Each number is 128 + 32 x the weight over its row's rms, rounded and kept within 0 to 255. Layers, rows and columns count from 0. Numbers have three digits each. The size before them is the row's rms in percent of the matrix's.

# layer 3 MLP up, 1280x320, rms 0.0534, rows 864-907, columns 0-159
090:128100139085110129147174079142132121166199199211164142115159107140156137094121109120152115082151145091085138148117113115100150123111113096153147075098087159038096127135159153134161152087132160158176113167078154150160167030165147133145206144096163100150052163107090132126086104157144138159105168104103190143141078146130055129135060142164121091139113090114114092035108112210127133179127117136154103163176117100151121165150112075146107113102194108106135107124172151114103130159163106
107:150160128129124068103069109131134115142119151132081123134127158163054113122184120098156146096079014130094089152136084117129132132141148103177121188172158148087125110100126093112104159189120177140107096135170133111119153069166146146192149089121151164140143125123146089163103130138112084152135110123147145148117155133147196194137140137120184113202101127090118143134090141160089153189058185176178132160080119098098121130157191119140126141121138115059129154107108085091122099174130056
100:136097130134142118190161100051129132121081164097105088079098123148178130085086107164065120066080129160166156150130105141095169119131075125100147138142079082094162127131128132117075091136090156093134162110037203138136161121126118099137139118113117139091140095098102094118106159102091164107090136144076175137162097080137113167041067175102113134135163148122072099124159172132161116202164142121127086093129062066119156114153161109156107165105150141141182129195126172150159147086115138
105:077117166135126173109151092115104134116146101081117147130118166153088051134128132135168050092182085120095157165179145098139132092176121125090113154103142090106071120157124102155161163188115136087125123057152114066104148083135180132142102134198086105117139115107147162144147101069182036140152162112163168163176145127128112148116117102126155097148130188113172176119093050111117140072151133163112135100082122142200151098128121119134062113135047083123120163177140136173111140123189166
101:154078187175143098153188096131160159077074104193117115155105171113218127092169090128059077111127110110113158168087093186088127154123146154176156096156131136055130156110139136097164149122085103063107169185094151053099139192114202116110126143115110182104128101068125122093142114141072101114085127139161166152142139171118094154120125162196088155130179110135092128164142107116151158144099163123151053101084123141148094122117123155068186097164109107107110167143137147105137111156087102
095:139122141108162114186090146128139165126119096120116159117119126197149126108118097158022000121099077134126136150155090134217138151108141071134113128142086148165163154125138106105094149190131091127033152107134094074090119139135137107087134115109159130157080129073109131138093168124094151127156151129161105146125098190164095149215135148093068089228132150208111117162119119119122148166099165049087126173122158123107123129116111141116124122154157154120096090234104098129145121146120156
121:107120135090173111143120149111140139213120063166103161160117066126041141125144094155051090169129143159147152148153115139126138171129126214119128123086116161036108091075107130115126164159123158129177112143126144158134107185144183123110139121157099149107157178170119130176121077070121131156141066157121108138131129159068091079183145141129112139090130107111147111099051123123125067101091090110130093164112095146131114102104121164126140158112094132086145121079180080134153147103100133
109:140097097146140133172180071124154155150156124107104091150142172190103174159124069173096149141101125126137111054113128141132113173152089130137127067158147119085104114154098126089109117119121158137147126124203083113105098121135080167131094110059093086156159128131102143128126129128173177102156212138156202130138132136173173110086112127112101163127168083062116115175105117144143035172143069109096174149101180186107150123139119152141150112054144143130186213149175120120095130095167143
101:121116151159100163170149164100172132111101180131091164128137073154068166103142079106109075153150067128126102102109167118112120088123150107116123058159106100165095127126119092188117126170094168116134124113100087136123162121126203113157144142112138112130131119160148151089136068146151142111121105164145164167169168112140168114163096152104092151164106107147163121175080155134141153131113161163112093163102138160104120111120147177137173090145104135135105156144046132148094117076098164
098:152120121124132131187131072179146093177135101126101145102153151194136111083102139109071071112117089074112148127177139092136113128133136106145138137141167084117200170112119058110102131138141101130095128097188126184099133141152156130137134106161088181158080186087170167130068118221214121101135147090129165147148109108121122133092097097176099138108137123121149172097084113126128102101089166108135058118119124139119102161098122108149095142161138192176064063088149098106174087085135130
108:160093125116112169173131073142123164139073169092094150157119079161152116086145136082119175110146160128131145115154106125115099173147177109145118171067107106148102101123127144166119088151135091114103135079115116140148154174176109094119153148086142136106148106172137122140059140135159102165142127132169166139112133104158128090111168137174177141141140196144091104107171197141096136109076132156092085093120103059125098185143118077095167127126071177119219088140199133181150139140134128
083:125070103162146128129130094181144183155125102128135081154124113104163113104130173134147066217103137169206118107168108221140169067116157095172155140187097172184132084123144167121100139142172146137165160161134144160172114154152115134148122115185019135070118132144126139150169113126109161141049194103162143105155162146138134132079181095126126123065109124135133142117166131122117116164118110126178168144129163140095159087089099126215133125109121113126142130110101089169112066058073131
077:115099128136144109116172153111126114169090101103082107166153159109155078119131144174117195110181101114102131119186092109137134113149089153138139133125100094115142179130104224177123095143131120134075156180094125121083143106050100129143129132124134132076136157158157095087130156145104188085143199155136082123143102103092140038162110147148146123204100136119136154126123118109156133145132114215151178138111114072162141120104105112083097066178109100106105120043157126147062137052151188
107:086122126106130150131092131090162151049113078082200149157137150106137160106114129122121163130100117142187105202117130122087190143125109220024136135123140147163073131150149112163135061167135097156175145164121187157069165122189133081110113148142075082085137155092165091107081110121049149130155137069172088099107116145159093063110163114112144137145137152138108184118126092133143157115134137146191140195079136128151127125107163160086103086139124121106145149135121178058163156127157124
091:165091054126161140104137099138091118120151088187137105114145179098036131169151122099149146140147141142164190144049147061141174103086128172105143126081115115157119118124133086145146084081130109133111144110198165149178078100157136123088129126113091167118103071138166082123124176058177104157126116110146150183088084101108161096165131051114095081121094106150147134136110145200073083142153193119147085046182151119125123111165147109074112086059078152158142102136123122137111189130128129
107:097120131144124132090169121130067098156200138120165101139084109127182070111147141096131152072099167218204135095096140154134123120135098114171115145130150143082101167147140119087133082152136196087169144184022148158143108140143113178129114107187101130156073119123106130153093155156139187091138089149043153093080121139169193129057124149170115117113144122122114175159131109215131131127116149099165171170099124102120104132105155136145137149121133169133144095135101159132131165140126107
104:123111154107075140124151142144070151128165110134151121146124147112109119171110168101135181142139172051181149163089176117161129160157102109115109124146121069186126125068130128091109109083145152118123170127114147120124143160094148126083118110197120100165129127125079115105108177171107132112081122082142018155116092161070133134105188138062142071160124131123146121120162165166106090143122124096148111121154153114167162106220140129140116089125153133071163093166184114055075165115147105
102:104103107116136126195164118172095157126147168112154135162097135104096087106112135109105113172091152172102058168152122124121155159120147133069150203177142166145135130089118160163086126175108168057105069145157078171125083136061161111109102150166078158165099091164120133129093169134113105137123128098255065144149118121096119160106093135097152132116099068106166097167130113055098153133123154122146151104091139130101171129180144121146104118123107121118132135083148123142125116145147137
098:138104159123024166108147151163070151074122127136069174162146106119140071158096192117107130125176121142173090125130167138080135123098126130102104164113095105156153088182122100070080166114079154119071084142105141155146140105109087109125139154107172100135118130099097147144153083131122124175125130089070143176138111095098147145088182084112149168198124132143181175095079107171125174126104147154216156117136136181118136154080146116239107086114150116131086120104147087134161080103135114
089:150127119082152108126180159158196115120121129084126117103127151099117155119150121115124139156160120132166165164133126096134105174136133093111093077117128151152142054113122098106113190115157114179148151141173131136147098120144145111127091159147149219131122077101131176079120110187110094127165148059190174199138132126177121094141111099083125171137169161071089119120095088097121120188069115092066143105049112158064156130148094149120096126142159080138166109085127160121164134065173123
100:148154098136122164126175123164183177144147156153114115150168113120143094121121107143109088116107100152125064184163125128159148142124165059113129113114171135154133148047093163111175104096076111149128149212088134121075143145114156108131132128107123050124141115141155161156089156115131079195177148151111138106107127093108170105139095119120087141151153109052099186145134127150168135063101134108123164178158182177123107108126146142124110125117139190143128135146168089151113146149123176
087:126122109103131133145089101103131056149109111109093184130120168140080135085131200137172160133138090115079076192109098092129121112099134112210088135135045098168111149181137194074136193135124090164101104098115102166078049093099098124121108202092122106118071096079174100138127112068112120115165153109142150088163121135119127187141114168160089127109093155121131185069099077144113071162144091118088144145158113142130096083051084108110089128151097129114106181111094094174084192197139143
097:095072147122142135125093105101133190067122129032110155159117153110084079110100188183112183169120192136127100150128118136122141132117052151114110101143139133156127078198178144159140146146110155143168099156162110118124111185121111147188137118139088120096134131108139162064137125109135137173140201113118161113148206079177111162147133108115132169169110115141090160089103133118175109177140194150165106142157130136114190149096146114104136129161140161164119085139180102094101151112176165
105:115119125087136107062148150168135161147050139082173178123111123146130123119113152114118100040140127108131140190069086091169197168112108100128122079175155173138140140082025142143128162103149120123147159086140133118145143147134153138136160111112188115081129091137146126103089118178095074130150130119125055151140091131131152114099114119099126118185134153144106121114156173128099155080102175133163127157181138144093129156127100125124084097127137107068132146102083167107139166153078137
102:127172150119158129175113113095117142166114144151138099118094134098199140139142179159112133144133159130128112138134070135107129210072089152184139119143120128136130183115138077121128137096135160115100084191105091124123161069148220168113098052174083177108124158174092061137157176104155152208154135100129139112150106136130109113148185126141124145120121117103106118088145110125045165130104125089124147082119117125127144129087148149088117104115130113119111127131177123127105099169029195
101:111158155105130080097140073133135100121204136142112123152120150088092095113115074111085112112085142121115081150176097142131097177141169133177093052163156100092124120173146092167145161038141085162096165121119104098136064116091178082085142157142130130111083146162103087116090154112138108108124128187122205108130097148165073143118111130123141120125105080141129088131106122153105185080120106155144132070082143148126155132145132170144143105068153147134114185159120105112136158106159158
097:184140159141090136141135168066140130159145119140131086159072166131081117094084140148058094144059133139124099126122100125128115140089077127107107175116103087155113154145168149107091189186117147108144129132156136131101121163166135137140139136148139149182140187096087124131130062166170159157138134075117079083182113182170099118116157139152139210163103144121093133089123104117156120164164117152087141168117150081078160141123102164110090148056070100131159145142118114150137153199082145
110:160137131140057128115129115157129112105158144100097138102143167110045102148135165183115149113133186209111077152109144070084098136073086138156121124119158112165110101118095043086093133151159137146136141125177122065186132133119135147140097131111123099162134151146117118137145056107115160034125158094193164129163194094132143117125120116116074119059113153108119126179123151113084220085127079114142149133092122104100126128103125155128110152128165101151201162116127090127166122171104125
103:116151091099121130088160126167114116161143092174162158156179161113168141141153174064188115097135123128134119101120147101119075087146097088110106172163127155150154079164142143122093107149121143138135124082114130118175075127156190191069118154133084159078118107176107164153104127085137180162097084118114122131134091120150131091127089048158097145147178080172129115082122130168101173120103115065145150124120161121143120131162178079161177091105109124063096139112122093088162174146127134
090:106167094117155127173167198096110073131118125192144073135157144122156149107129191151106120072147139139163166139099138150162126174115109128151085087097129091119165158181132155113094084111156147114060115165154104144153127112089121117115094156157189108133129145176132100128104081129097189093139106145133114070107036130174196088183111148126118071091098160128145084120146160099117075094073129137121136150138117093129163122131117134106136139120130141174094080077074116061122117158100093
079:146153070133093155149134155146112157184102192196091172141170124162159081081112133149091074125157053116092084138155119104153110128106134107116118110152109133111119172123111166141165118109136157164113127118090087155173130081100074090103151122116159174128104120100075065161128013211088165132167155089101102176121055163094144174086077130159160160133141138150129134140162129108092108063096121111161122133062144168155129152139123129131149096104133132127004113115121132144126099159154111
096:094132092131152116151092108158104099111130076127105102098141136129157152161144117103054125073214122161107171184110146089097137185134170086179164151097124169141111161190113044078148099155101103101106134120149106094151118152149151098060081121135172099140099086153088049105097132160199125094128064118134144141144108142079149134097144162127109127120072155103101099121135120146219173068112129184088133130118109099133153107074144141129136162091132104129119135149172089161099166087150113
094:160130103035154115109129088233114137094116125178112172132102146151118117148071117122123112110139101172141142163121153123179070145120094132133185208092139131139149099037116129123106202110115120110118185179133146163087116120140140145145171130078137113139113124120091103156132106147137093103068091067160156143136082147157163103182102092131170101120148158135159095129174107083122105056124139128099082181077116200124152139132153189105127132141141164109178114118048126125142121130085122
112:171114089149088120096127082133128102106119109125109141165168127090203094190096141083098097122074124091140159140104155111104084177097129148051194063148112114141095170161159125145117078096110143147121132088177069173055117139075091103103112150057151175137122109180134192076112154161139168121139159118121143150172162126133156133089098139104121131133177115126123177175128099136116112153073112158125163154130197114120157141068126067135133113152090160162119075119157074105112088186149159
114:063115138165195106167141170125152059120126141108116161147134119148142059117181160065145195181097100175171099135138159159098138130148155150150151147168130142072143137111073094115087088194098173161094126106155132215123146164119141103150134169137144195126146116158147152166139135152110087132179088132141159120145113092160154062082075147118110146090172138088163074220138159127064115125142129123145151147109118118092144133095111203155139140144091140128122141145138118091096119124089146
104:105121115114178136160162132123119065175126160148121160177102101058125176085142123114147167095171181144186109131102145132118114160117177117111172122194123058192099164166182182157139139103161102122137147150104153123051148084076107190142112140133093126155167057165109140126105123154151150137119092157141086046148080083104145196111122129138146130108159102139099045106131117125111163113100131123122095127136136117126151068176138143133099168119160093143140167159155092094153149135108125
101:149167057085124084196144141115151087173101111133161172119147114141121116205095168137181103118199186109128127124141102089161057118139134151148107092135129133144116122120209153088155139132185158053103156181082046114120129129133069091135128119088126128120104176151155119070035135160071089140149133129132161136116111138064122116155149130130124149107153146136125199108100126141154052110111121118178116130161110096114108115145141131085098128153192170134177158173133073113136170161116134
098:175138128065166139055145193120138131106100118175148133152076157098143114101139136092125131097175111106120162192124096137173113104108119161132196056074124091156127079137145093128139156053111133041173124127100099139205091100109138123126129131086118139080128125133156096138118081163159169093160133148131098188099142096123164188175197105128221103071108099090089084106175128127135121146123123154173115141186126118074181117104137092066097058098085136157138118197152143146085078140193085
098:172080114121149120096125133091153104092182098214084119113152119179146155172169191123158139149213131140135158082138114110090073126128136120141054059097128140174080137118125143142090132083169112153191153132141107122156155052140138142144149209100102164106122157111090083111124146114143127114149120121168165187159204195158110100148162125155089117090094100191147111160122096161151066108192131171100128140125152136145131141173132111137075146148053114084102163123122170158148130127064178
099:182114090091142133163078091115139094115158139197129089118126117176116172109080113167123111132125139121078178164147111167082197123105120124072124096125135113153181101064103182117149091148157158230096156143192139113119108137156139059109098110120138094118069082137134089125088153163188124162135095154151198138151092133135094142146191154103112106138091140115077122168130158167186109202153143161143065128133131068125082126092129115055160123110142162181091077121138134119126140132050127
117:129093114170151121109155126121116148185146134119109120144132101162100121115179134187080173122137158091133090118057127128110114160169128117181142142092091160123111181132124110140170188121155142128106188161075115049091176082125163152128135162145150123136145060154109095145158089105129166154115098084125174131094154121143150114085158115141152145061155115124163127098151117113105124148131142116043162050176131028152114112152095073164134127067112106145088197119154121113094143109125031
089:148096146122125121139062082161154093144140122076073132129100152148152095107117177106167168104112125077123136145144088133129093139152145138100116130158102154151132150201110108201166077110109085134104095103161158103163132138141206126132141085127121173113112127112118115114153162168079122106160110168135144151156060088119147126153118152143064126093131080164114149147136089137141143098102101142172124135137152113100095114100117150119106098102149122118152110100117103116124141173184083
104:153144131150140150138121170109137170103115063144138111137143112036136111125082119137138083126159088096129130108114134056166136106119113140130141117137087128138146133121077124091144116140090098172124090130180099146118161048156182157117159136125079054122123104108096088148153110169145122117125101175109118172173107174138175075169129108136128111082093111165178153046086120164105092143155073129119103186142097108065131160056193124180126112153139193126185056144129159120121156119186106
119:151087108161166089090102099096124131127125169048123148146103092117165091122168154135150074105125167122077128184190105126141151161102096156101170071141153184111155088086169117113112092124187117116145168169119138154144135100094162151137114109120118123146140104160161105135106162055167119168198135097140094122171144073114129101146118114147146149125093153090068168158131167141106110045117067145167089055153095129130105127111197156140095122117156154183121034173163118089146121161065113
# layer 3 MLP down (transposed), 1280x320, rms 0.0498, rows 864-907, columns 0-159
089:137112148152125140109031085148137111105116093039146140129137169130124173140153091137143108127077120162095136108146112145149114128138145157168157070096173106122195170098170123181052155105109122121071153102166109153111087183132184125166090166186061062143130137115165119144121126112164098133135097112150127177153120143109160177143199151151132199141083162162131162139132133164137120115164130166167090191044155121122185113118133097047130121141146114170139086091116137208183123152084135
097:051132156128096163102144088080113130107128170186108161107172152140085127130108061083135131161128112127063131114189136132069096127153188156136094104087067134112116145141132148138128106119138084040132098084118135149132187098122070091117166072143138129085110137125109111154103115109158160079116147129079154156118146133142092116078131101149093110125146100147105072093108164145076120197047100146139177162142103118120106149081152128088159106128141146173131093082141153064154130119099116
101:152183118104127160139176147093150142092185168249145118115120163132152185170107100157087106158131118187129113118159078125062093155156159094099123100084092159150110094209140096151149078072149169122084146094109174135144174094136087152150118128132127114119066151135133127129080159095157104103080110108075076127122103074173068130149127153135144070074159161134138128206127124146166171188134162151127046152064077132115093116130072168136165143114209098169145145102092108063159127123111115
107:122116102109135119135167149205084135101116162139129052125120132120118129184125106186161171130123173092132084153178082151144132154137138148132201085106111163080106109146141158105159089096074153143142177143082162123105112138116094117136123131194124022134127125072118094103162109074101160132118086191110152083157172145076140108101133136144103152159106125164166127102129115078151151119131152129146120150078088155166068082088122140096175119172137156156113155099129121131196132098154173
104:130175162122120131134123076081112183121081044162122130084157139119110105185134118136120094125132150138088134150133164117128148101095070163163176100159142180151091166110138132120156199106175178131112146100072119197118099138129171123083116085108149100156175169146113132124096144108169134186126036153067134167099137082112094128184129047091160055098107108041176163110170146090146134076129113124152133123056136098143106160144179102115113153142135060150127177109059130107119160129111153
108:125150072083159139175115184143180158154138160107056150175161158139084080099092134158143138092084145120161080178105113135153142176121157192069184115116087190152161133150205175149166117131145159167132149139170134095189103138146096125102103118129092093106138119103125115081110108118141166126102125140126097157076137119173100132139142061083151123104093130073135231121134125105168155124110132158120150133145107138143096124144126155101135134074053129133187197196145074106119175155108141
087:112154113171143148158114115115120132127201085106127170181141146130220145139137098120135122149102112055216055153137132113158084127209219166161072164117152158095102095138164107167119087101167117131094143173139151107154165133168098119107132141143116172058139101128155107118128107142114014102153144139159107134126167162127080144156087154181072156177107126079094106131129121154153155134110104123098173124123119111113135151208125078120126131172145157109078103059163189132156163134158137
109:092131106158144102098122094143104117109159106029109184143115116132066129131123075098079182154125117201124128097097121134149141128112086164121193111109095099110068165155098137130130116178071156111124093098121136138087096145139133122129107087101118157143077143146114109144159150132104103109151128170084082045142111082093152131135158137136077103111137129109071136093123081158083117118123142111137160109087162119155157164154155147080158163121101149167148107126092124128088124172104125
101:133136075061150126114130109138132119068161195147094141100125131099149095155159098116129071140136122093122113044192131103104135113095203080121122192162115085106156125123096164137119072096207092094067146090060132135130177168056127153098150154165162124142125137138090131105099107142100058196172154101090116151109146109147182102108194133107143092116152041121122076096120102136100166123143112179124114171166108108148128170137172118197144128155159121168139143132154077148098101128098167
098:119091136114108153090178109101103109107168069085124156209090133102148093179143179106161132196095080104103085166187120117121107122121107089117169095147171133061114100087174152167097173117119109151110118155102163108098140184128165120120172166069161132056125149135165166177141089131176123171182116146120174082154119144105043145106175129150121213092157124151185099162092134130131170218125124117132198125125136131141077120158133157115119171145113116125060110099117161138138194094138120
111:116153131085134141134119113094108154077085091043131139155076197190154168118115099124113138129129174111178033126155118089127147129090167092126113134157125099146112173152092115206142085123153137141127087165100108182117144104131151141205090126124105105084153078126111103123125132077102123102114127138121179134124113105119153168198081102177110142154119201129155133053126082102159142164150115115180077106120112097147165191132157127074121093150112079144159122117132167172130174177136163
092:129128156052137137134124150121092130151111147128086140124129128151126137118055159150155146138195115089081092128108089163107129197120107182170104101082134077125102123134170123088138136104075093131107127124082108079147163075107148133102105102193138141112111156135138127126096119128081077052120135141180071117128084129083135161096085144125104156193160089082095159090122130119162161106132139151141138127126166147192149151101126134133070144068155133137161132144115178148057184197140141
079:131132125144157134200136105158128086149138135090177124109123117173119174162122071093127130140116147149108164079086124099100097113111176085168144070132101129125134093165190077079105159106068153155197193161101120130119112163117076099128141074067158129131101131122104179115156055103092097110107129175132164166150126122148183143129134094173133106087075103187120058086148123118083101072075041111081109102188071119076109135134120078147114166121139116141166112126053129124145131108140116
099:148100100130074107130134068114122145201106137134121126115125120109130118144147192143135181129103111111109121132134118111183166095133120044129103106124118110104210079175164199104123167141158111131138105150189058121143120188106150072062146176101162138137103103175031121136156111075121067138120143172081119078164094115119150141115097115166109104109176145112170094132119103073102187240137212118092113111123155150098134164060126134170123162129148158133158169131115101204132136111156131
092:153104132112147108109143151141163190139113155120046126090190172142151114126146128115113157182100143134103099114200139117090151124129119189131142146185138144160113147111186138145098180134112129092149122091152159123156068100198086092120120125164105132137129087103069092110138178121169112091139126160103084099125155137109137163096154170160173125068103093109100145124128171109152142097112117144129129145101144111078146144074098173162119088047087194125114155159170140074137083165165139
099:171115144097137123068187155129131075099114101156166062109142171177109116125150084189158111071047129121070109115133110108142164166121140180132104082110154176131130087094120106073174086092136156129116157083055098134126144168175095169163153180072146179101152154137137107142124155124148085156136106103111129148095147152113134078136147061148161222156122103086070127121169139159128153146164126202116150127111125160096156170055132124157090132078089057135122112070199105189145176170123145
100:132142154123053075169125146209122052156107145077134153127096113110112110079138102127106125172118099090079148130103096127172122122144174083143058123162133142154135153155098155047123122141130126160122139129142117103130106063134168113119103150099113151158125104152138114123137192149120141174148170135090130107181117049098122093104127179150151089129150149132094101093156064185102129128085144150141151174170066116133096142133100147080189126147083129093102107129125129120089055100153137
097:114157139114057154128152128131168133140147136158131119130124083165143145102114118116119089171102103114161225133153144132170118147138191121116119107144139116146076076150183157129118120108099153163141110107123150171144047069107135132149077113122097077136131096140140158120146147148137123138136136186098071071193057175100098119202137122190177088153105111133106087113092060194144145141126134132125173114140136088134148124108128122128125134152077146081164040140125139090125176149145137
103:112106129142094119100075114171147118104104138102124136131158119183131130128172129087115059146086103125099186140077104114122172171108110126127113178152140159153097174128116105108141130117137157138172124188143172155163155252053112143169164077107188169130140136154135123176110206116146146116156146140135109105116182125182121085115132172187117104129053195167167119087142149190143142109183095071105068106141123092116157119124185162051115136049056142159111147187155151075147101110152066
093:092092106162168075083139194133142128149177139159167059122158097117068133166078151161130093128157137105134123211106189165159120178093129136110167127138069098140105152142141087107106109148130090149141172096099116123128190105144127102109113130169135086120075093070084118154108123149206122132138156094038138095079132201162081110055160127069104154114167129112101120103110148129105176107113113117117102073138144181154163140107095099183141119110121138162175072078084175089178096143183072
099:091172127116094135119077175154118134138112144076137122144125113122125127092133116161156177117175158096104152217177076131133151098130107186134158124125156124154137126107164120116101119108139129130114111122139155138094166112129171124088106114116189137212127065091142118167185052162149206137090135149175100174086085087081124141133076117173066054122151103087126141144141213147176135119138171107081118172112111133158140077130096142109116148119097161180057144130131097136119129130150107
086:199181102205141158089158091125046161146101148156138129135115117162147085179174034120129182134119115149106150113159186146142085141122108136063158176087137160139129158153123146146162100109102131092115155129119135100099117166127123101102148075129170116174128090152188110109081151107121181072157054129170131170127170112108157128134137122107103098145172126188129089129156136114103126073147130119101135058140136160161095160151142144142109144161105102087117139110170149106107109142062130
093:130173114106096127073145156152101127171139134130136158038114108151124112145111118096134082113107166161114136084179182116093117123156127130081061106131101108168091121097044152142172107130196119127120158116087149138189101111129078136111128090125176133085126088144065111143173107106163102133133047135201130164156085123060153117145129155140104058172106140144136116118099131098098176118126129178118174123121101075077139123159131119064068164135145071123095177161114074179117037135086135
103:067129156111130101118126151111068120179189147144126149117121120128149144105094104134122121088164148096096111150069162093111172114128098090140130091081111122147131152097133134135104141185119125117142134189121138076078107122122145144145131175157174127106142103123093154130111077151160187094101163158112138135130134112178098134134114144139055123139155137085108199129108039067073145174135117138152176174182111153136120055090193123125187124112116099172082180064161151157137177164133098
105:105145196091162176105130139107159171093109126160088093178087112217082147080142081152136116160085127124163121097104122133119144138145164162146113081128123097148157115126095101135114102179149142107157094141118111167138198125104150153096095148069103160086166173125129129122103153133110174175129141099128149151180163122161140092112170096143118164065155113136110122125132135079137166130131160103121153068177153137122141098147110193094165144103116082048157108091143144112133085112110201
098:138099047079122200150173130147089144085111126125154113112141083184174102177082117126204116124126100105065042065097151120126116134116169193080114176106164168109137077104141149082098135044184169103171090144167124155115161202132103154114065164127096148184107134093132116142164187133071164105158118115089141125075141083136187095175132077141135110141099124120146115117100098100129098143169088146176122151133098136131112059084119086099094135085131109130119115065097152146160134125109139
095:140181117185154148168100073186133074122141148130158100180129085090192118122100112110134106175109102086122077120174110094096135105162091160119096128112159147072062132115102116134207126152096107037121161131210158161148058113109152142149116103122144067086129135067181140146105148113079173134131137194132174122122137122164178140086128102098185077149133096146164159168134145097114155138126174103113126112194094131107122122151142179139133148162171153119136142099138124096076056144125150
108:180071097095112133116151061144195063092128170167145152121149143098105133110165084153077115135106088148154155158128120120188071137187121181184080156153176170198104092109134095116137188159120141122179154124152162124117068098163086106119151185174129177098169137084183169179151075134142082145113128097124090113169129119190105116161105138096138074112156079156096140096139115090102052062107119127142183093108131109128140158144093156135093141105136115107098100129154109088158139098155126
100:090155097058155070168117111127149144057071126113122088143151150085144165192124081169099194104167114114181109125110131097175161062137104102134120098097126113108104129109164134102126166116137146115138083088104163162134170145150121181091164132162148170142129145106119112118112077070169136139110125089031110156177214090169101176142168148127122121080117084133148165154150098142165099101094097143066163163121123130126131126159093104114198104105102151100118117115113183118159111160150164
092:102094152133134150167126113091097109073101130160104142139093158085146166119165160078121115130089101021101164137189120161141168119155084137149124077171121098162092167130100138141124152093095157182128119131173107151096129090181086124164138141082135160159105141172092043131154154158145124139115152172124094087153148122171114225126167115082100167123119061110095086106131122151130119103153083095173164128137167143148125179138088101129119070134098180126126120122137164115108103159110174
106:165100104100196163150143104189181129171028163092122087123136179168116092198161127150108134157112125124171104189185158120111123106103061134102130101090155142085160080176107111157119136165159077138147182132117127181128194117129148099089142117140112090127028122098148146051076140140146156180142107133139174117153072130167111185109102061114165128101135128071162141193122126118130133136122127178118112108135110136080119110132114126135129075058087119168142175134128122165119138126155131
101:117111131116155135138153143123133151137133107078168153110099147138084163115112095153139138159088207090106092105127120152166207153102165132085097115195169105161122102089167194193130196118195151146152173126125121168152098078122160114112136124099121162101150131059147177127140097087096120166115160140168133169139123143127158130198109162104143125153124131127142080148114119091063113180121103123086127133172121095128116148142222156089121144121094119147110143152110058124094108112115101
094:132116142148112134126105119145084152101084137116153132168170129121118156102120132142214130211104092157135127118109132105171155102109065119130166110125134113138092144163110116080096196131137137123172127122096120167074131119064123206181142180139094144150123138185104090111162179085129135145178180139091126072154115127114122137145146109178111139136115054116138152110097122128091134115127166111148156113153135142153120131146118139122151100127103161155147013086124050119156163182079085
111:116104161132180125167138099153146155162173152133149121124136160152152124148112138128183093101125124085100174094119129108122155170127138110175044077146093124167054181126133145115083185128127155110063134110093152109113083132082098132118127151122096106069143080051199117188088132126095168137160150122087121124181126137093122212099110118128098070075100126131120132192096107080143133104159107176102152060122179087171130119193118102134184130134135157197158097151109133050093130149195127
104:145106144139131152122119172069119123126143122126114114180150100109127058100141109131115156157071055092146122113113130139115031167085118171127120140126118154114132210035073156139080203089040149200087128108106165195113116171178107150087123186113180200100158152101120158158142097139103141110109107135136078106141106086128161117108143135071105165162097152102104090125120099121114137101172134149085185159184130129175171132117067145172090106100106131171202108132150100208122143112123151
110:156123119116129136082099150145143125144099119091086122160121105131169106128149091089174172164127147146143090129120087110155050143195117128111103191163106070103108139122120080166151203085171126169141183043125100158128146075120173153146166147141143162050140098174116163145133156094165178120113126156029136188129184070047128082123173120142122159162115138135118081111104073137122112142097142114143117121090114141141125154109125150152158038132129161126049151106124164149161184160074140
104:095162158183122091043104132126081077112133159172090057115103119128077166127094133121122197144168142137124112123118174139087192141085158104096139152099055122090132125122128105144161133130128118114111115134101123116126185108167090137127111133145100173160120134181133181113130117111109154117162174121163093107174074161159046101158110179117108112094119088190132105125088179157095155099133145141115042132126160122156235148134155102073074165099134107080126112139087083116156081148095103
100:156109169156154047151096120106122117150124106119119121118129181203130138085160154185124140080145118133073144123184139151088111182133167104156102089094182150103119119136110131123096149140171095103157100122086100112110127086085144137124125103135110116177165142092196199149096095086114108137129201060100128138141155168160142160158172079112166118156116203130200097120094067046124185152100102111119098155087130104111169135159159117126173162134114103155076188113122190166138121099089155
095:102115105122111129129122085126107135171108066100083127125144138175133131111109148102072157099139112062057145174121140084042236139130111159136126116223151169099136152098130172143093169084136144094115141109077174145138156137140086116160152060109105144134115110097115095127138164087171127141154071172056115126139171104156078137092153163109120144143075126185123088148197160154111128159150117135116140094162119137096106124144110125136159133158092164128123122142061094111126111167098072
096:093128049117140112161138213117116135116143170163142136120088186069123142131081130175102126140172148127088088125160142179123134114149127132151165126090158100107134102143171106127117167140090113158147157111078123146153084139136133151097119178127112151167155075113134142222139114032143093141083143112082136114119194135197122166093064084086123141089097153162118146104131172134076147088148113135088170133103139128136114107083096092097114146140197147143149194127098172138129057072136106
102:081140124152124138202121129209115170170084093194084122095118149101147124118110084051122115157143130163131093127150152195092090129160128172130130131131076092158142194141125147118099111131130100182083170144162143099119158143109097074106123141146107173149103132099129101098099174121106143118136168190105146136076127160077096119141162132150184129123150134116113160149169203145136118161102152084112092193102108175121132167188107137154128134157110133154179092116087102199205139129110060
094:116145133117128074136174129113116053167153115192109120140128076162124110119133101192137130208153089187194161119095150134053107151121140112189121147160115165110114117051149082094156145033117163119151136112164155134149111167136077145116151132172098038158149085141150128154095162110172140102052182121200076111134179133099102103079148059119194147099138092121127144155141132109118142114122173201213082096102171144153098091079092142164144104114116127129115126067123146167115134164123150
103:191125136161144141060130157162149123104158154126129161145107153118097151096106055107130143105092162124136160165111127095197133141095158182120073165165142144130161078096186086091084154102163159130167142124087161114132152146098099132105163178160155161115073132183092110107122065093176138100170142171052186145173157143119137149140085153185128135172100147128172126090134126129152092094145136136148142102102142174120078078133078154110128110173165152173085167067112126166165157099107149
106:153209122099184112146132142127126133070094140198139088125102123131140113093136077128095134106086123143140108147153150202127128151116153128139148107153104119085115067100117108155143119126152124102169162094087161119093078129140168131112088157180141185088119176100083108155090140148118131087195161107125103123149123084145172073101113150075152081111142135127121132099161169150163119132183096163122113092163119108121120148182103106111091142083096100122133129115112149126154104145185088